python train.py --num_hidden_layers=11 --hidden_size=192 --num_attention_heads=3 --num_key_value_heads=3 --head_dim=64 --intermediate_size=1536 --vocab_size=4096 --hidden_act="gelu" --norm="layernorm" --norm_place="pre" --norm_eps=1e-05 --positions="learned" --qk_norm=false --attn_scale=0.125 --bias="none" --tie_word_embeddings=true --parallel_block=false --init="normal" --init_std_qkv=0.021 --init_std_o=0.00448 --init_std_up=0.021 --init_std_down=0.00448 --optimizer="adamw" --learning_rate=0.00139 --lr_mult_qkv=0.7 --beta1=0.95 --beta2=0.95 --lr_head=0.00429 --warmup_steps=446 --schedule="wsd" --decay_fraction=0.894 --decay_shape="linear" --final_lr_fraction=0.0 --batch_tokens=[8192, 16384] --max_seq_len=384 --doc_mask=true --train_tokens=200000000 --max_steps=16737 --dataset="wikipedia_en"
Each number is 500 + 40 x the weight over its row's rms, rounded and kept within 0 to 999. Layers, rows and columns count from 0. Numbers have three digits each. The size before them is the row's rms in percent of the matrix's.

# layer 2 attention key, 192x192, rms 0.0629, rows 0-191, columns 0-63
114:533668535475540486540485500536591491482497476396472470502556534519462490499434482537535464448459547502528493478522514564554503498463491311547528470481486518526483479463554455463472481519498549
087:473420467614504490423506480414446520489492514611445498494392475509498467486532518494457504534583451457530457445500480475486495537530507565509534564552511479531528477587494495508542478489501509
100:560650542464532479538457524546573506520496489454514467484573492436442479484472498555561476502487502521559456484510504546508519486481517348563514436472430492529444510480572496519451464494536559
093:483360526454463584487482489494394511532496541590450435468502470494455496467526487477504439455549529459490446516514538527475542486484512697476546484519461560505453551532531534457455490527505532
123:467304465480468516486535505457371509526498529591493526507476466472521504490538502437461502529550508485486490508493521490490484483510519770453480542522490483470493506480456507530508486493478463
109:536694487531531481555487503522640489461512463415534514554523533516504526517484489531564490479481521535508498499501481483505513514476510237540498446506499491527480488502519429503502518488503521
098:549580504465512541510412483562547530512499536435479505472583468567488515532492476486529488404462529467523476546499479498490536531501534377522513442504444555562417519505514443482469464487515570
098:559512511411470571484463452550515505536491499484512532472495504533503499531458504464530471458508512495527464539536487506476570520481543530514482465534494482572432568486472463516410505533523589
074:448589495588544424546544510474526528449534508500543556530500542505504456543488496502489514509515518560491543585524466417506428494519505389509501439500468511537478558568482483506576501496491510
086:520534463466473576542536505563525535512479438517477459453448491556479479477463503463493485454491551480461528565505486489513517555451522468530471488529520503569452579446486486500461530483529560
103:452340462470463491471530507447393533508515486603506518525438478476512490517551526498471521528515466484464517539481490462466498514516507688456474538506553480485521529527464570516550501475511440
081:557531488531465583483491425506514439479539540489527577512489442546522471451498492438478490486526466507529406504446525556458519546476487520457471485489487441584411514477517455474481507522564516
121:546677548516525482552476495535635527498522471409475476491545514518482482497447496543522478508467486532517506502495494515523504529451511247563513432475498517523452473505544479498468493504548549
123:473328452503477531492523493466382521532492531593487536501452461473535510503559497445450504539520496480486496485498524489474482485555487756463474558533527468488532501480444532501537520492478459
096:564649491489524511531462475511630471498501487427471504485566509480495505486503460519518488475460482546489505497504491509511481551485492280529492465422483475490521469495543471474458474498537526
086:490589491501532546515516491522525500544510534435433470459532618422470539455496455549562517544511548449482493458478477497592475491540498382508540513431485562492499458500551457481522504419487478
087:471359488483528504513480483486430481508517527516448546530492483458553513498547485483449547515568518460492514459469523486435501474477433628474495545497469496490520457571501508460541454469468507
115:449319473534518479495554501468425502464491528542508502487440523505563512517524490458466492515499509493479501497492511470445444493521450720456496553535532493478561477517440508515532479505464441
115:460324457507467530452534512460405511520498513595545536513439468499540481514548516455447518504526478506489500513506495485476510489534505762460505551532508468512518504493432545500525495513463476
100:505663485548516501515505463493640494455492452425498523499552527512485478472463489533477509487475537521451500504534490458514521535547507253542512478482531559518550484497552482495477494492516498
120:538681531509539461561484521542603482480518479385499486516547516511474484490454510552526506480477518510501511493476477545514512540459496239554519443475472535481484485508548461474483498505525524
084:464360501495480472439510414447375504551594522549489490539510493540533533485525488573496513569506441493463500518507510504434534519506484658469500570493488487521502477500474601486545478468503447
099:434365461498514476507550516481475475461521503543489528521439460472550516494536479471464505557493501499472514472472523494487474479537426655442470539569527472446530459540434531498526494480484449
105:507714475531549471557482481530620469447500473430498522488511528472481519506460493529531486468447522548492515499495481510533511501529474220550523493497521527512555497498559487482491519494531507
084:540660525494472429528457482473579523514464495491498438513571510532499479461501492549542511549523468540519484534486497478503472485470534262553524422438510547566487517506515509533473474500531490
093:474405424451479521495508527486440457510479483520518532530484496427570518482544456488502520518500532513480554497478505458499501505523462602441488592518544527474573479519461532505534481503508409
085:486423558448488497517509540522392515477506504531465508486501467495556542511496485418444468447482518515500519564472529541462474520452509627463510472517462480536435508454489456505493415512493456
110:478316469502476527471508487474358501509455544592516471472452501462520494493535501451484485499549519477473478499502512511488483484546495739463493538508496509502485508493460481488495522524462507
114:489303489463476529416519516488388502507480554577514466511444446492546484490557502456459497499568496480532486499492503494470489483497509765445490508492499493502501502503472538499500504521493513
095:445343468467468543506516517481445498506506522577468519433492448460495464473507511448418492475477472426468511517489518464498513486519522673456474554546514501501531550542466540512536475488497504
088:527427566418431555469443428523431565537506565494493472477548489572455475489480542476483474509526485456433517514488503524473539498460545577487503476504456473512470543460469532492449439543468547
086:522433487419479520508436481455467507538497511526525575480522469519569409496531525512500430534502508543492470532554521563514537529483475612451493482459481457562460532468528573465509527533544560
115:522699539505540444535478504536614508472496493376498474502554525506472498499473497557549506494458509518515500497497493519510473529471487251561513459476495535527491460507556462483471484516515527
101:526660497526551449564446475497627520452483483451545517506508514495505490539464497517529486516456477563533495492490513503543495528520494282545479488477582461521518457490532508527450531515504500
090:511671519546544474553528493520617548454525447445505519504516504488502484479447496512537504530480510543521506501523482459542464497553490257547505460457522514507551461505493463533526542453502522
098:518598579526525438547507502510589485489453470357457480539546530499505517511507486575524500499481516521485477462505484486524464505503482281542510487501519542479515444560520472533492452486508542
092:478334460480508488497531485456423484501523545526477534568481493462590499521574520491482490561539408513513502518515574499428492484472488668460490549516489463537444534544464578521509439523514517
112:565685544483516535516485468509592500495483457423499484479526536531470476500449484541501486462467490500509493483510478554481526521447517291569520464479469500556459493464517477506480517510544521
082:494397460494535458462505492436412468492488530530492479540424537514525563569531463466508475514508504474505550493504541490466419461497499679473480541510507496475496485434455531501529520525481440
118:520684527498523487531448463535628491482491458404478484473558535534487491508441469523537480464438512513490505492532484534508526523471484252549524438495489519513508474504526461473472511520527543
111:548712512480518477551430476541620486497495489409501468514566531512490520501466473519555467494461495527512484464482502528532530506461519258552493456469492510549505493511543463513472495529523526
079:493515488603471492454508488556487530491438468514502476489531502491499484541456513534480497449465578467496539468534455484496540493571511479441547438456527543503542504508478436509512547502498504
098:480382502492492488498512497427432464496542525523518519540409481504570543508543514521478581536516460538484498533500518496451490507516481651508451552513501461399545551536494596531564491484478422
087:516438527565493411543479537431501506483505446511520496574508477459502475527541505532478517576527448524577479422475516502488474535468470508527517525473584500432520478556516535518538502498518475
082:549627493405493511554478541449572491457586487526535529556498489473490540518450572454506501525549431537577506461478537467545591474460501386509421457517521460529538497527515533525480476504481495
085:446518476506515432516551496460523539440520481510528447477455555534540529478492524549519543534455556541458557513502483459504524513540452465535521530514577524468559530475458541514547537468480442
120:459294472506491507447524499475402500518520537584514523497440467480512504489547499469460530505529490486500508522486507478478482491532500765444493557511521470475496522487457535500539532485500498
094:545617577480503478501494420534554520515503489444412430485525467579512517498518491497557475488483467501528469512518475537475498556469500375558498483495473469500433491455493457491486491505555529
114:433302465489487503495534505437389484491497529580492506531457468462541508504562500487462519513516505519469502520491514454487494506507474733464471544527534509466559498536462566504550492493450469
113:535682559488503491519472502553602509474507492394494465499548522533462538501450486533579489488462502524514500472504491535531486518477517260574536444452492513500475455524539473500468496487510530
105:537698505536559458538472546535612505461497453442506526510543529479490491486467470506525467472454507538522508468512496517534482498501507262546513471453530503531494458494555445504511520509510562
093:497514542442521503517460518573445499498488498477468473441475495501467517458474465499543447471486535441507495473485550561532536479478543610505527473509475512494387448422526454499461516491514531
105:486328476485488538449525520468340535504472510554577477480477471480500501473518529472479470506511540468488532523509518540477531464510508742433522531494483510494476512432512511487458518514472490
103:547670536479507488548453472541628513465511506422513449511516504529476526510495508544560497465462525482523471504524486496536536523479513317537535442502477522533463484489541457483479495502506538
091:533536473502515500467455440482544457503505529526548508537481468497530471556465505465496473446502348532592439497523536481481548500538512455484483470483514503581514562558478542493463521579523520
109:539723509495517486520502499528611486491514453424498493517539524489443501466469473520546507479468510507508495472491509522550529526492491233552513489467509528509507498514553469486497503491498514
072:504475477493528403560447455520537586497505530530482532434571546470519440573483510559462581530503527451472513561488449481518499514543495397493533482471457556530502521486490472492593487472510531
117:445328469487468537458516501459364500536487533564521515491447476502520483506533509462453503505523522484487493513486509489467502482528488774439485546529503504462506524488454501497511510484482504
096:468359496462473535457498466486373551495515496568522524514421456522477476435495531459471463543566508447480529491487545563473523481479528750443486558522527458507473535481478523481470531516513481
082:509481505542492484491501523415473561492487500525563493542473526545497516531547575475519520554556510532517512578474493471463532459521447436522459485498474515487566538554489523507539554515482489
101:454563493526496438523534548464555473476530450470514502590516519477525529526534507539510550529500480567469509481496456451558494501501455354486505459480495518490572496588489484517565507505497475
119:462328456505493512462508497478392459508501522546509515491427503482543516496545462460464493528502512471489513496501526466474461502540469764444495561528537502480542482492421534513515491508477459
100:510690484504530484555479494482584495464498483462529501541534543555471517563443492519517542483427500528486516555486461496509522525477495259530489495492582531484561530482536470500501531503517460
080:555618536439444483541435519521492518523431492522536440462488458519432487494476479556519512446548534481527460462507469489558461530473544395514479424453439584448426533450560475464485508512512500
072:439536530521504516554448553454468575536493472468496547503534512556475499499482530537536490593482472493484491539448531532530483425532520444531600427473508485489501466502484485539487480519485489
112:521609498568525518483505467537621427528494488484445463510526530491428510476466477531583490517517484502514529505548473457581461552480559425552492487492467519503470527539565468489528594445555517
111:482428543459472488492451528450445552454492514461545553526503501495571494551544533475415486482450540489472474547458533546423515453515473544438523522471508481477523452440451506510511458543479508
082:448460473480458557416525553544473475556491488511526456488480537467524508495488518463507465487552492481486444511488490531499430489499502637444440512509535427489485417539435589542526557498523494
096:496575483544549513462491498569614521517520543424444515525498540538459502503540478538522551519470495510493522503516453458528460559452570413534521464475431504522485490555544459469517532517574568
093:503540574529467515504483482542473516487491500434473540525569528567526438594472488527497437410458508525516536478489507490451463518490506368503479482510591413553523458444459514584519521470624548
083:532457456463499537470501534499481472493542518523462480466473513464540473484524478469481524508498572557532546485518548503472501530507511583534520573425485434466490522509518517416495530463515559
085:462546580530500567562479522577526473490467475524545476526528489428488479527526530441504460504497498499505428458532487499440444487521490517443534508515500504512499527484513460524509454470505521
083:540421494504493430488461434512552456492529488531534454516450455491430566485532464522517569544493487497495504504557467475498611514473503577461490578506399602465505540521600466418508503494499459
083:464518491448486524508573509602493498521471527516507521447450519414560510485498489434491496525500493496485458459487463530523464489535476552454444497554534482519531521516429510536510443489498510
106:519600500579524508511504466548616434546498480522456424480514510495432536444456442535590510525530485501520495473531448443559517532487531433557471500531479529547461524536571517494504543480510513
119:534560504574514522503516482556616456534511482496437478489512513516412517478474465541566541504480493506512534481518451443566475555464607414548472487503464522523479519549572500477536567474553541
079:474459490467496566482429483469477499520491511436511533492473562524515461488514533499477490487507443527502448546480491457467506525505514612517465521530566472569502519513525513590538541539543533
080:430429412483491526491517576380413450492508485561437514499513540501499497483463510528485478430543481537479522532572578502513481480449458580472586525504518523526482479497479525450489512462499407
084:467443469525496459540490509477504515482579511493472504447525502496458565458510430552509532521591493476496515510474451474548512499505484450587499482474491570536481489506507502470514512544465480
086:511470512483479509460542513415437461481491470476500499577503501566471433555536523509499497445473506494510584524521562472413508516520555472496542546430530482511468529476483538471520584489557564
088:511462471536520480431535485489542461538560556531505452532454451468439526522549468527494520523588480450505509498545553452545470544441470603485457563498464493458520506531536539406511566494486522
079:488355481452510496476563454540449595510537513476447524503519460528559500538509469574478520508564506478503564499444504469485524553488504521516490504465529432416537453473455509415460479496491512
088:531554545459473488503506502558488487492477523479519482518483475489468461579525512379503523522479517486526540418527512495454437531534526470506376461508484447468474526535447404522539474544493556
099:470437480542477523446549506537516431544456496547561437482508498426472522522471500452507476538553480502500477466472472508486459461478489583445434565556542456519501536497433582572507497484496501
096:520533563510547469489553510469506530532584519425410540539524516548487512543521493568488516531488466527482549532532505476511517515468532369502563483424503535485546465527555461433482494471545512
089:580646548532540478509572467530589510527460506466498505523538482517510509491509492504545504550449553544503493496539449480547509481488519304481490437470453510499519492503556484494491457471534541
097:476564506406468498476512508558561504472457554466525485501511486492513403529503488393480509502416551489537513454512503524472437508500528497550431472566464409437505474560501469539509552552528562
091:566530448516487477413465528483522463490500513540490454520462470467503498453495523492540519472472509533542520457537519496505453512472510605536549513542399526438517462528604496535507619433526476
125:476431523412486472502464525451394565490504514489565551498463499494579494552557549474399492474485524491483496506479558569448530434510429574437541536493525495474558461462447482504501426519461470
088:500507507482500573515604454590498505504527543487460538495518436509514415543512460472435509435532552406525503516494452491509522610503470410548432427533547436493515435517449470494496457502546527
114:473425510426488490509487526453389550461508513514558538494465489497567468530530511462434488503492539499496461479477555536452527441530441590435536510489524470471546464459429518505484429509469477
091:544531489538484516436467475538608459495462501465547451536523499565523466499498455504542507454503510530461545517526445489469532526473544424514428490524500433496508495533503537535495570524565525
092:505540585531491495484451513477541513499431466522594453514452498475471508464490550483554498543507523491484490490554560507471521455559535562454484485476472494494470539508497517527521528557447517
087:463402465447471536518477528452393474491517506534583481456457506478522479527446517480476463510558500438501518470497546516433490454528446665498523537532556487474485495502413558512490513455419448
085:510473461430492472533583518480469474458569511471442531489458455479477516501521456477492503533531493473520464456467511488534507553430459481563477493570508504481543484506511486476488440465499462
112:473398520440473501519512532440356491461490501566571486503469481465534478496469507465480467498543516442507477467485529526465524435517428666469495527533568478470526526460444565532477476482405448
107:512429515476502485519536556423388454474467501520570462498484515453556475493452493482480455506523470489509496465493510530468513422479446609443523543548556468458537495439468549520492477445447416
101:530569560518550489545476469509543546497535533431411584533539498573479486502541497515498562512454521532501510519506491480505514539540538362554526447415500535539483502527580389445492463503531533
096:504566480492503462482423544510542478468498525428527536545598549576499444497450449493524482440453535495535541436487472545519438518526507410528484424480505449517489496560503468511496553466489529
080:531607492436500422468585543491485496533531503518501483521519465551484431511489512437484488503476513515554527467442526525522441532534503467610518502448533398449528570508435594506534525530404539
085:549543528530538487516564464515499510510484483482443472450511474525501520482453501576537507533567484478506501541487479446555583504484502445528538440523540533437506513489518507513452463507431464
101:446398463444483510484440548478440519450506491508573516489451498504542490513513507438470472488493531481500476467448538576452465465494417641485501544539495465478530490486430516505500473484502489
108:468433520382492456491440528404435567461553547463557550483476496497544505506512530506415485475482512497483458535451560602488556428488417610483548497508494488481554493485458523513484445501479476
086:474474487459487490479456566568470437511495509482525552517487486483505469538513467413483518495438536459575507427530492525428437493483490569476458523536504457504483471544480472477520515491576519
103:489472514429505475561574522438389549496576532497455562506528516495498501508526520533456496520544486503469468535516577469481572483510465469484566477488532575504524485446501461479471392472492444
078:535538508504463428465541480524520474541513494528525490521476464456455535558518498469494483467542524455548569457515528451527467530477491467494433530535488506483488427476539491473526537486527471
075:447431510530506567500557542456387506511545510515491496495502508454526454543521535498479473554565491476491494558510612448444545476483541584460521532455521446461507502539515550458493500476492536
070:517436508513520464506459534484501489521518494487470515491526566533546560437436409553521443499522481472525479453468451549550481498457449488497543530440544528564528484498401538426473471444543426
089:494470453557503554471564517498500480526574480514492495466505519481506564471498525565495489445531528477480453552457493543545508476469466525487501521487483503502513428501508589496534556486468494
089:552570569516514475559518488559473485533548516414425520511557516495531452514504447497503479434450514516532523476497459518519481545463484440545571475467509479517513481482469438484514510391614514
104:541571488589514532496528483539579417541502490494457453495521522463446519486445426533579495524554479508541512485551486428569454567469545471514481486521503495517453561540568506479536583434530526
085:420507519512487542475547532563464471575460504493489538489529604456567520491448485460511450512503516476502423500496483512521429464487485533442460494535544449559529458506446516502498500442529489
086:539608572543519425541457490509533501479533513478507477519538479502469530512518513568510480564521524470532533498544488487521474481507503377495541428452466514483467498485532434509472483529494520
092:555548443470476439517421579427524483472558488407495541527549562553502586502460474550526463492471465548487534510455501531526505457435466380542512504526550572556515507496541519507466533450486420
095:464542553537510462557420554503528491506534452485533536493593565454522566471485449513504438515534471538470466479444528538494464456475448414458555510511550517591527479476482517530500471441583433
128:532585484556524519491498467549604484505523505458426506507537528515445531512481465548542516515464462529508542552506478445570467547490576362564507482465453522518456527523560476470547573491567566
089:505567529467540437541539476505504489500598551468449538486520514495492513471547436506494520547525502445557477470536484467588474521485491494554549446470494483489495514568523387453512438447499466
091:460463419514477492515473554476481441478551475516535481485494494484477554469455451498481455507550507469521434481455527557559483498515410588522501511576557518523500536507472559533491517464434475
109:520546569565494436546544451557496480533500458478465557536530458507533471544509511523484485457496514508495561538509463464490464562519488379492544518440602472517434477420457457515516495437508548
087:529575538579530457435456499473551412533484537491480379536499491467462478482441476518515488469493502526527496465610524487543448519486463519473577527478489473485479505518554509475540617425504489
086:549602469510536481451560501508542473513483599444475470541554493497475493492489470562584473482522514490549457462522474493572508489445488449521484457514499445497540460527553484492523544406518496
097:506470547412494491470496486482455572453511517455501581503474466550528461532551544534426544481422535493470524547490537524439525469478524521513556504464463501462546460500514453446485451523544509
072:468479477509508528434487462514466534567473497551513523484407518469513460541515525480490530512480443492460491564514509445490530503551556594474484574491572489510494466492511539549501494548547506
100:510558485552499526518481478556605509499413448516568510510521511505522532445512526464507478491507499547491453505440389532491518501505529419480391484545490519577467527482471513554464465502499508
090:526564433459507456447540493514518531516447557509449510520506459558481456525463463434512486510441504526554521460524466504561462546481513458560500467501505477415514472524496449462473515484477450
079:524561550496526429507452500459548490457534498457524470536510501566448504506526466463540539546536523436549508424559496488506530507500490503544521488484482480509471535524575420443489435498496497
111:526564513538511502485519456553597536520516518436407542503531508557469504510534487553527560505466470540482530542527457441521484548493589339512535488435457512527508470529586460433508489505560553
079:484544564556525399565532463480509442550545510468462571517547535511494523509502420509485486531509472468505524461543510494542497468446443423506566457468530509509457478475517406444487471450539502
112:539527532501499449550454547497483448497516526470508487389466558523513449471515499478543501503429541549592430452485433524499498426553507513560524485508418497457492449502573495545525485484584505
118:548603560465499475524495528480556509495548532415456521485501559551461544486488536552530527501503477514529514506501492418525485522462572336558536445409500558504496501567578441488530518477529524
103:521576519550520520524487512539566468493496460447516501483457501547468517530495517557462435454490492478480536563564509541556526539487525409523540515411565515534585509479504476495469510527476484
098:504425532520497525525565498456464564487584533571443558483459476601520495487520547546456488484534521517509425528493538481433483551473483592496416475559514492518609426524539462507535537477420496
090:479551549547520577574570555537496447533542541429400496492476537546519545552510504497457462508511500493498401541477524424490495514501486461539437490541529519466580398494571474534549538459486507
122:531610540478495480531538508508569508510537518440439506515522551559460519464514551535511536489494492543534507523499474430519480513479544339564528415421473556522478494558570448491500532495559519
113:522605549527491528566475480554592454482510516420479454450493546551509534495463526552533472551499476512497496504547463470496523537472544345539505465464466551493488484521601466518565511487520517
131:471395427505506503475495497496426482503479480568542485500476436448526475535500440465489490523490521470461491464519518559492557481528402674423477567569513484455507521421435541502499471532450458
091:495570548456493568509501480495589467554506519485419519488490477540449530564491475551501423484560495517507430520476512515507486567525506433559410494499438546528560468541511518523506501506467593
117:511679543462528485532473491518600485466519476407486493452555530536458540493486453569555485494495530521544527488479439514533502528479522275545508472468497543526492525477568482469512485462530528
098:537602537506523495541475508539521502528463487437430473448486536438590477462461501436504489536436517532528466365528513505446526484545494401553535473501478502467496429466529480542540456507577526
095:518416492513483525536524545500411517471539513525550542476453527454492478478538507455513492440498548488562457475433494580482496399554461605527501511537511490580524467491485536507479472529541524
088:513517562545529523590487551534520489471483487437461508474528483452467492537476489504499456500489465472561501443518486521529497495522551469549551478480546434560519459464528507538567499504568603
097:500591524529533469463544497526589443451530539457461469524520514561518554508531459539520511547459505504425442551551542464489504517491547368493418517469484491441500506488551440520520514567480499
102:505663543446560500481476505528565526482489478419499492499571555501482490492530542513475434493515541553509456556435540510494493510487517332570535475461533533507555513492567481454432501460499533
102:452325468557491535488508533509449434491476502553546494543458479492494463542531486417458527466476482457482540524479527512467496483542493702453485532517495457524524513467462480532533550507534480
101:588660523514500458519494521540559464499545457428496519464526497488503586475465481517548503501505514476482498464524525495556553465534508301564457464476504515486499487435517523476499434527532525
092:510439436479502485485471567490434548514501509563573509480501489444510430443518487443550520450456514501564475472473475569488505430543435569483502509552493473515502512442469582486430462518492453
111:538646494504532469474534459550599485495498470408514508507556557500495525472486498515509470522494522518447495530533505511514518529511527321543480472486502498489487522461501482488484463532509525
100:523456476487481481503558502464455546496513496535509574500469425456459493510449508557515508469563527435486599484494558522536490486415501524456573475560544500515461521564466491416447451388425492
117:449330506521473557503532510464410556509492516570551499511420445465474451504535511480458494497536492442454469509510530498475525504497485708422488535481507484481474490530458514505552509511450494
087:529396416472483497405508429497444564498510521542553518522555548477591527517502493473481533539492547524444573479520498504420520457500460603484451533531520476473491544481430560481470448576532440
088:530473575489458540536551547541495445501486476425435497535547541509541510537498497483482498517455519478501469485457538474452413431476522491534452498586501506496579473517525534589522567450484558
101:480458469441481521481434498454466591468433499502495508515481416462473459548476462519526490482507512436494559474539539538535509530471500580432536490506537517501470597555450535467472535513407483
134:504318443507473506443524516473401553516494519600526495507470461470502484478495497469487517521500509471492478505489549515508516475537463722456488518540521491490506514481432574502477486518461451
117:489386466513497502478493514477408504510449477594565518498485449422540455523507463452483486495491515480495501471481503593494501479523441649436471557585531441504502508423432545501488483514465485
095:451549546512541498503413527478498500474449512411465473484435543522501488525514517468495486561487506483511402499446502471497491517487535484503584528492453544450494524569573521563527533371453531
098:553451426450488535446472542519464547537451451526580511504554563488552470424457500439526495493440529565593514454438436532499481444531446565518534439538521459542462482467440612495435483525503466
116:460367458498476518460482510535426479535477507579556481533485444408536473510511462433510511505494517462495495462500518535486510456514429688425448550561505479505487538459442555502491485521478479
116:470320451547452546470479499469408590510454498579543525545466461497537479513463519476470484506560454462487520526536541517483512513493446708451494512511553482497509491530413554530509543527414449
107:432439509560544515536605529467451431455568547531462563537471458468513481525526486527430491512540447454460444556489482467496459509457489557418463529476532488480523477479541477481571532490489479
100:535616554486504496525526488492572528495534512432461520492499536568481540499488552550521483500519443545520469548493510429523478524502560367582538433437493539531517478559565462485500506444521521
116:521551544494478557487494537547595471516447466418509523463531586498493516501479464533550449444523497510488478487446507504526488458528515391550514485548490528541550507547513524554468524509525582
114:483368453535525502505495501491421481480469494562562510496470456449544459521496445458475483509509512455467490470496528545479517461528447675407490568538505456450501519446456532508514477541462470
104:509674519477533451490490482502609476462481507451517469506534503514439483448518474558561529484464502498511518515512463544548553502497537291534490502439471511508484581454526438459463472560534537
089:449554499534543489469479508530514471453422481479514471501488445434459458520516425480549481486479525432445528493530506557514522557491556442453482526441494474487511531460500434516517515551524522
126:476404454511527495478465487485431496508456463539547505483490472446536468514491449472509485498477525464483499446505527604501547474531421641432484570584504435464493527402426536517494442524455482
115:561402445465465506467444535468410556523460505569536494462483530478534461462468503422555507504471526526576488447456458531517521477564434639480554483504504509491485504504471616533457484521491445
106:570472510469471509498497456477471530577558500596486587441497442569464505487472547579505530514520487477506517517577488455520468507456469538493519493533515517425488525511515549400450489451373435
094:459477527424540539491413486516497473500438529464441428532609461421511440542471481467486502493511464531524538545455433498520422523450528439480533501481520498507516542468507512463447517462489513
094:459559520584558516574540525525542393471526517497446523555519484507500522531511490500463491484517460521452467591480504468477462541458529379475448514432521516497540492449552406489539565456524475
111:453382474498463570489448527512499488593486438521514516556501513445531499540527478533481470416557479505477560527491511535525417499487472566509517540450505507566512530543402570496502522469517501
102:485360482504490542463529473486435543547569483550533530540492480439505549504503515523449498488519482486463512502487537496532489463482442672430478522553577501546497512528434554410479458457503485
105:532574542487482465533538505460529511494564548477441482480460532565458528471514552551509529554489466501553503516523516379526477531469562367536537443440485532489496494602570443477522544474506509
119:479382518550513535523559523468402524500505487563508533513452442471489478510548525490408481500557500454443445536515550483488496491485497660434525505493530462478479457521502445498534534472457468
116:475324466563476537480543511483433538545511500547552539559427495467517468511512550489453494522523482435455458544498550494478469471507470695431509502509542478500512500521450546512493495497437448
095:524496524475475496465536514463461569519471523502512508559552479404533482529539477446442497523464534444507519485468579509501480421494490575553473497537526473558524528498420512492452495527525541
099:455464477547527531486492562569483499464458490476505522545487496419521464506559431477506467418545548458477501527440519546506518476490492533490474517476555477566547492486479525527516488503517533
102:552580542535508463488544495538573437475559483421523518538545556553440600484495507543536495513502509510459509537475503526539524470521542377569456502524505502527502541458557470482462456538555538
113:543390470527460487495544499422390615516584524548528566482430489565469526484519555520463505509564462463481485500531568462510521492510491657491512468539547511486493495557481511470491464472429467
095:506499503464479520518542454489513489512506540550433472528469428432538533554595468515474470465549535458414512534589527506507460533442513534493427508476454539516498511500456530464518532530428536
101:537553531491508530499555500480528578493539513445481515537550551558476517521529577529449487487529468538502476586452546455481470514470527450569502470497561514564556453515526492513448533465476469
087:557562544470488439502461496445553502526528477446499512452500582547488531419521555542535521507466513558573461474475454475487476448518484429544536422523451489490500476552554494464516493444538509
126:552664516503516444518480501529599466460532469399479517483544569547498532458498482536529515485474514542517529488516441494541497492479541283567523455461456527508471506477558475515502488501561518
113:522615551473488472521520514492562530508531546423434484494508561544473555468515535524510520509494491549516511531497499425490469524479554363550522437468501553518484476576558441510513541489522517
101:464564560531531500543502463481576497466517459440464541508475481498472513535489448588480492535542484415449535461556529500504521548408548401467495505479478499475475527532541431474607509492497551
118:513421472471486530507515558479383536482483513561539497489465476450531439478493517427531502470496503506578444485461493534498504420550455644470528505549509506538533475473471566529454494471500489
100:515601493470488535495532487498555524506498526490419490562553483510503545569560497538450452470495525537443449566479521461471476561480491476496384471492492571520564455526529480479510540480461513
118:461352456505476522495495505495419488538493501541550497546445497446502485512537485431534517508487520474501479476502474497484502447513478709421483514550480526509483501504478533523518498509496505
089:473521493524531517497560526490476603437485472478525515522511489535570484419486536526515488489510508510495488500568537515491543422488518490438575450551552444520517441531554494509493586496454515
114:471462529534494515530542537523459374524505518499543522491469571464487500503569530443479454495476516514545423527453500489470420445557497553509484516493467507536534471465525475605522597481570514
113:478336439521479547449500494484425590506477518532528500533468530472578498502500508462452506554495511495441459519485549480438496472505443684461473539558527502460504451539436558539496496495482459
113:473395441513506506493497489503439485483439447549547488508522449432553459513496441455469481486508539486476479448497499607471521468508433612448494572565519426490515516420443544515458456525467490
097:475589509499536454460467516491566519458488496454478472512488493547463487478584470563508504500497562490457465534542475492512537518430549359491518546469471482445537537538536460459490474470473497